Weights of a small transformer language model.
Size: width 192, 5.61M parameters.
Architecture: LayerNorm before each block, rotary positions, no biases in attention or MLP, untied embeddings, attention and MLP in parallel.
Training: a variant of SOAP for these matrices, 106M tokens.
Each number is 500 + 25 x the weight over its row's rms, rounded and kept within 0 to 999. Layers, rows and columns count from 0. Numbers have three digits each. The size before them is the row's rms in percent of the matrix's.

# layer 7 MLP up, 768x192, rms 0.226, rows 616-632, columns 0-191
104:495506500492492501497546471550487497505471531502507471528472508479466495507528506500526484467511504502463459537502528483518472496545532471516476501507503483528454515514541502457506531492479492474453469475515476493523506522509480473512493522473506481473484521522494533452453489522504508472506500468509503499500504526518507483510493478502452481550484482477515495474491468528475519503533505509443508497484563497560459487438495513545475475491469469505451516472487518477512510506508473469489516455471492497511521519456492507541509510507493572479481520495471465554484522510448509507
096:483505526492512528501473527538502488451498512512500499460505521498523495488538537516505485471483500491521496505480511485496510510544473512523504462478497477558470486483506522486505433504493477460471531502439463539457507488481478505517490506525494496510504456529499545472488452552488505526464498508472502558499475538554512510471516504478515523534487518496500513458507475495519496523532447522504504495502445480515495515520485485543527494473513478501474482488508482484494509490491472514486442465468554483502500516517560533485517466509532510516496527452540478489509460537486525488
086:509548457519467487483497498485520493526464513515519544479460530480495502488501515570479495492424482540518513517512495477480518519509536481538498501465510511478481459527583522495506492505530487505507481429520507450512521513518503510507488507535490480477539518486500509460487502493508517487493492482480505472478507479522489499519518515526481511546472482511488536508484490512519469524490521459486457492502505488476496528517493521494473491514499534576550499485498509501527495517495478491486488520507528458500453537534523476501542513548492505448505491518531467496499476464474500557
120:514521476516511487502456488509459488511467477486491494509557525518523507466513501520463472540500523474535529464520512502487496507523507498553503492513507503510516526539527477477494504531500510505492511466477524503496494506480467502511507488529491496483462508551467511544506471472539543532501526495514501480540521502510520506484543536471479488517471479466507532505480513467502501485464486521503484502529461557540533527531493488492512524498516509520485484516486465525505573473491475498461534489499477506528525572450483538524516532463510492487472458563506541480463498541475495526
078:499520508510444495490489528491510498487497503526448472483470546504488483494475533509507481494458505575506536516484491562501480518509518464493508495497515499492432469469468528468525479503525504459471465506496509522514442495492527487515464490504489492471485497501530494506506529471500519502480467512523539477509486504484480532555525489555492509478467528523475486521503537451489487514525525502496483509498476536495526520489487496498530507496477539466500469545527493516491545558500522506537495472460520517457515493491524478485493488507475477496478462507507523456492463553509453544
110:506490496509464469471467473521516462461560490452518459468515516460500508511467514536498504507475489511545480497474512489507503505523525514500442502504496481529524471508500533509492513511526506491441474497517474517496491476465570475479511450540474485489537517488486516506527471489502485479498477510539508465510538505554542546493468496482495524473463505518536515475481480484528454511534474486472499488493503509449542493483449507506477474476480434508504507506525490489512512497490504563459505510491502506501500502487464531523521509481527553491523496513488467538534484494491532516
095:534482553515487509472537507482498500523489493511504491497517530470471474489483506502498514525508475529515491420501493491513488555507450518475461444513498496528525518499500536516479533519524506505499522496482485458514534450488514540482499469502453481511514506498473503486530496476544500499497530478488508519512520497462537482495523489478531497524449510486496512505484503518471502519564479514526491444528452515507505508536528523489526530514517499492500512547459483543517464507474511533513487555492505452520462524506512522487488483499496498532535490481449576473477500475508495537
080:492469511440494520469478526502486487498533520516524501516469506492495518556509492519507507503495533522504474489507494554495525493510527534476527514436467546495507521515472514499540458509508515485502515527465460491476454497504516509491489520483480488487508525534499520507478499541503510521544540503518494533496545496496492532506529564521491488534489506533450534490479495493495473533516462520470490489495494491484512526483490531473507488492530522533438522537496468464455485507491487519516537532524484541507486445471468511521463480518496471537465487491488551493500497489427484522
095:520554505537529525494543523512521468467484468502510488484499527511473494524497526494496472527461498516518519500486509483476506489477538480496560498487482503529507509457510506504488496484449513473464509486518501531514511525498507504507477481489509504505518535504463509488484447510477482539502507507505478532512528511498506576463501537539493488492516547503498481521509495548516530475488486503475544572524497502459511528542482542505539535512491499525497502514509475558491510506449504504543516487504525525498510523532505471515502499492488445472513492440453519529451551526476538502
110:484472531482520480493508505514488515462533496499463483476496485494519499496530514515470471498508482471510419514486495533489497510504499492487520537480484470502508517528497488470552483515537512487547553469487503503468505455501526494505504531496527503508457499499471491532469548440544512515506461505512521448553510508507563484512503455541547510514486536469482504475516459491514482477509518489471488484504519516479456441487505482508513506503481498517509518523453486484519517507480475522478508585501531521515464537466465477502508480500510510490465511484502461525493528463496509517
116:479493448486493508476511518519502468490518512469462450496488492486462544492532487522477479489496493540482495508511486516536513468489492502485521543524497480517516495482530571486587486537449482482466486464520493541522501480467501496480483503438543479479501486543522508480526535514517500504470498515485517514518515530509568487476502531495517554471527490462495529512469524503502475485480500509505491501496516506499531540492505470519519506469499512513459520487479505499521515519479477520484493486502507530509512511533531488448555513481525530489531489510533531546429497508505517529
106:491456506459463533481540456530489486549531514511479474507516544485427450490497499506470530511497500538491516491532515475482500522571528461542550491524500520475515518480487462505539495486497522530488485483542495518519476535490490493524465523497524505480525514488488497506505525491498474494572510489508552459476507516522508507502523525518541474488482494503492521464486442519492501430498495507488505467479490499470488520477480524511493497481512508516464461504501515481470506508497492506511488535471537497491511554466497517505528524465525497483455480507494511513514454514524488453
098:492520489473549495564463488470533541479539495501495491502470475510517456515538487500484503518497534530525510470517504487478457512523453484493507476470493476510483456518508472466515475528491516465533557496482493495493511546477476489458476498535563506497488450511488498512477541479505530509536505502515518486457488490454536511496492520494502495464482497550499491494504503504448489524484475527534505483526472534484483492527518522473455499475458492521459497524501511514496481533492465531509474598507487488519484461469503467495501508530494496486491482492536497463474503486502482510
105:517529513513470492462521462511444500508504443501492492464540475518506523519498489513507517485515545467490504474497494519476459513479483522486524494522502489508476526478458523456500487507471458475505513495523522560542498545467485492472485537506467533528519531516538530513459501504481537470486487479524495503462491492476486527450535552498520517465483508488465516527490481494475503551528521530468463496510539481523505516503480486502507494504508496464513481471504538499511487519424454521548516526459501531530489526486534531495527498489530508512512540516494526536490522530471495488
089:483534484531498523458531468512471537505482502524490493480483522549538487469531543472481505476521476534532511486487506517483441516484511488541477486477508497493513491522480504480433486524480507468534499440458511498470510485516519514489495553509556495528464517497458453538500478467520465506497483462506499507510424511496533514486533507433477464504476498515512520535489542493520544496515519518513525494468513473534510481516503468488527532499484489493531500500467509533449517503526513502487527556486498491508511483510509552500498502528503493517503493513502514494491488526536544488
094:523491504532526445500530511477519484513479541481513537485510474513488524505515491497487483498530495504464530505488501517476532469478509475492497488477517523514523516481504533472507470554498496480504510484512443477495499460494488556515486486549531469501510478512518506504485518510462519476528481503474506451456506506495491460480519500525473498513495511523440517521518471487468545472495522475545487512466445465501482487482469484507529474537451519556529458487488513471484493454539455530476501479520564552513510521527482497537524468478521521471496510532525469470510519504502477493
096:496546488485485520512489509447497520487498517535501529495522505468527505469492438479458486528473489476488476488484471473497470507522477499497533513491475494551453541503496477509481500502515477542514525476518492487494509527559479516485524499467491511527537532503526512516459509529547533508480521542489458494496496486545536498540579498494434494499514496540519497515514483486479506451543546492498465502514528515515514515497535497469474500486501490502540482519500489494474497501509487533522494471509483523495484449518488527510461543524477547455467470463501495479459490506508535500
# layer 7 MLP down (transposed), 768x192, rms 0.212, rows 616-632, columns 0-191
093:491533444503500493503524520481472494523470505549451496559491521425511508532487494480526498535493519477463547543483490540497515533498493524459525532523501467507534514524509498455524501492529507500493525553516509470492532502520511472508490510475503531479526442465479473497481463482495488497498501484485468513492483489448488477488464531504510531485508520490468464485491535476472521504485471491503504475524478503480476491530464473500513562481503541529519532482473480552469488477462527527492503516484515488518511458510524470496466517486451461496488520468507503531498509512509521459
094:538525459502525495533492504540445525504514516497496504523524462516483491529480514470465497538500478497479550485522486470461526497530490484460546494540557499535501476482469501526491517496485521510467482540523513496474474488548497487517522506522487516470517483488505554529471514505538516457475473515508492445463518467483485525532487479522497532523507482493488557489512544499533549460483538483487540499544510503519518486496500539510467516517497524533499467494526475518436519499483538518491521482536527490516513465484556522491520536509462500487500510498482512501526502484495476494
090:498517492524501483520473463489493514479466492492539509464492485529504507515504495536516480485524530486504528465461470493480476492470507474479497464531518540515493471519484511572495546478475524494472503451525464519463501497507522532508546481494484508524521486494511475509454533465551500532460492531501511511440484483476510512517506490525544479511503508541504504453480462482531533505495532521524541532487509479555534507504474484502538499483487520525447489489536504488501504500445500478442490511482506512466504477527509487506499519524523528547480483455515474546502490521534541487
119:500501491465472501531490463482507515503493493494440553508498550527461519521483477516485536456477477517513519501490473530519474532549482509502519467484475540476513489499477495510441517465525505496499522440520508498485540520478489544507506467533489466519496506479493543500497488490500479513496520452522482493481507523516506495477526529507512529530481506504482492480492535475469462483432532462516494516490530558528477507523491514484466468499468488504476464503558470526481511493502498466462515496505526499522528484495524557479456535447501511498476493521486502458463511498457478501
091:540520552525510539454444515507492512503512507448524484547474496496516492490491481525520477525500498491521461493498494507504507502471501496513461476504525539482529458477526475472535486496496504541526562470492501502523521509499468508490462514511515495535564513496485465501475528516523508537501457492476505500476486465547496522461496503498481501489479480496485518491477486464469584481478482551537509481540492504477507503507524520527471497524477458518500523449482508520490509506514508508521448488498490519498482554504497543505461495459487537475465462548499520492498492453493490491
109:491463513532479472515524501497508520531501525492483514483463523533505457511525526534517519505510478515467542489534497532497510556501474504500468513504456459479516506531527470496531477483482518494480505485467507457519492524477471514511540484492509483507522525469521478558495447511478497487511530493467444539481523478521479540513533459492502469454516537472562516526499532473463492482475430534529494493494476456547488509487501517530521454533495512533515491516484519529488509532511517500488505444490511526489501515458509469474533471475502464520512491514528497483487522491523492500
096:481483494493502514483475485443519527529509500471505515473513539478492551530529508476486518500475531439477523500509486491491468516534494468488475491549496487492499482468519486463530437527516540502529537529505499472493538528534531510504481473468505514467534504527506496486525455458518540509472507489524532479504493525503503512468528489519517531491515505522509554495517494512500495483484500509529529524474498505516522490499529471523496417504495489505559481550474508455507478491529470480500471571486496541496460510529504514539469496538504545511543503508468502498516494492496472512
092:506521489480487498453483461518492484512456528504546495471474526521499485497509497509522502484506491551467536486520494449490480497519548492508522493509507477531550543492492499492452457538485511534521505527444493512497535512490463522517542509536476513492526479484501532509459494507520515481494518476479506512460536490502456528525500490481488537512499519483477521500500524445518461529517468549465521488484514523497514471487486517516495507519504468540434435520544507509504502509509495531440489497545515513525475467504515494489471478536485453493503461523534528479499523519468473501
098:486483472525494480532454479490518534515503456520489503468522510520493447510537492527519435511508506464472499501492507487497475526493545503491465491527482489436452511526478527537523504482486512510493513516503490506502511488512504487454515500527528499500426511512516510507552499477473526432549461482463482506530494496530499460535513483446505469472497458523508466496514490475497505513480511484503488456501515482518511493495489479465490500528486521486577490471477499477517482493478496511508515497539497522469510451503510552529526452491538524507503454497544515513496524513509503530
106:507512512480494488515496473482507574546483509483450524524529539480520504513519492463484496501496512534509484440507434495512514479474506523498480520520511490516492494448513483514525473505531529499474540500557497513504478517493443487453481515491524529472469489475529516513562500511474479483497462466499463492516489513521527521512496543516453472507541513491472489497504497480518468482504511485503552476522519506531508551498488495500453466488524517487522507531471513463505531500460518466467539509526460535527517489468475500479505479524498485479486489527545461458527525511476511513
118:469484486507522509510533493474516514520449468514524492497509529518515506518444476472494494496460489537493536458515507550517521525475523527534523507530528509518490472472515477481518495497457512471498535497490471514505435504514519460505504524449513480510476487536544491533481509484490515468493511484493488492486518489532536547485506480520519514514497502488454504482549521468498490535546477481544487443518516508538480489489461512455525510476526459514493545497476504504472504517538458509463509515484449475493487496552540477519512486501470542500480530503520498543522469453496492525
100:477470535476504521485512496503534543526519509500488534504509496482498498455538501494503506549475474538471523475516493470478482495474483481494468501517515500525499528490464514516533490489519507551470517528507501477493505513456465512549512490543518483488441498508532500499483499473498501460491456484495495503521486469547497503538513495537540544497491527481526437543486495492473543469476486492476553526525509464435553521467536521518514545531496449441490519507512524529508530499483466481488464515532536482482502511480496514524520510483508479475479520506501505498465516533474519509
101:521460510492479526487468472489512492559518510482505524538515467505473470489489529491519516536465476494469535497504495544455516465495506573450485507555518505541467483508479516496483517521469520511465533524529459511499488470496504532493471500504482473509517467503494466512491501471497463503515510512457493495561493499514488493512458482455504484450490534495520494472497476470539477513536519466508484473505534472515518525552494478555485539516449540527517488524485522497483526495487516484509537490484497531476472512496497515489494516499457516423505495481489517527492501475487529499
102:478516495508500467482517504505536483488506512478563466495539518514508434462524495484510473492508492462503525518473481504466480497490487446498498472520494486489506480531569546517482489532488531484543489516531524492554497480547508478524488520520525437500475492482557499507504466514521531481503519537480491447498465496488536466490477508513494517499503558532492529462454470471500499490501527494485494519450512494468503503484510498467494483505528460495473530511510496515514488493536524475527497509491495522480496490518465496512440497500466505515456447528502514539506467491508554501
095:514474520506483441527512464502488524493502486510453480547474519510474479524532497422499503487506495513504533521482518491480510533493501479473475482511491492480491505520519538480520468512495530470490471490517478498502482507486509506486508506474481527470491484416464476519527498518511539470472501452456504562493506534532499482482487510478523551489529535529499479522493432508461517482498492491522524495459501524496503516500532499508500524485503490495501532480519525484491497516481528506500459467478539490493480457519520445438508498520498536471525488505449454526463515552497504521
090:480502484487509460484507522500482510525503494529521488538506519541529428533539494509542469484531525469507508498452474469502527538485520494482507537500540500449499493472479510483546500487504510504486475512508483487518541519489515468486501493499509481508493573457510505488501512527532534433514482495520429508463462504502546485507530452459514493483512496512506506526527489484523517479480529488480532531518484472494493458500521490496493520456464463486471497532545453463498524498503534498522480518497488501524500451522507480445514480491486471510532460519500482474488517496496546505
109:511486506501506514513537530489571488468489522514479515477478525474505531474487495539486468466498507508506511451507493527467521503482504495491498541494486517497561513482508500480487466458493497455506493465476502500519509525526521491481480482534532445515512481541527506538528519488520439520508475514500506513497531504514483530526477506509457484452437503486499463517465486530502515506491463515478499533490462474486499550544478462474493505467510538472507517489486487526540471486534510492508494449507472563485536483503506545525525494512465528503489504490496463517511515572472495525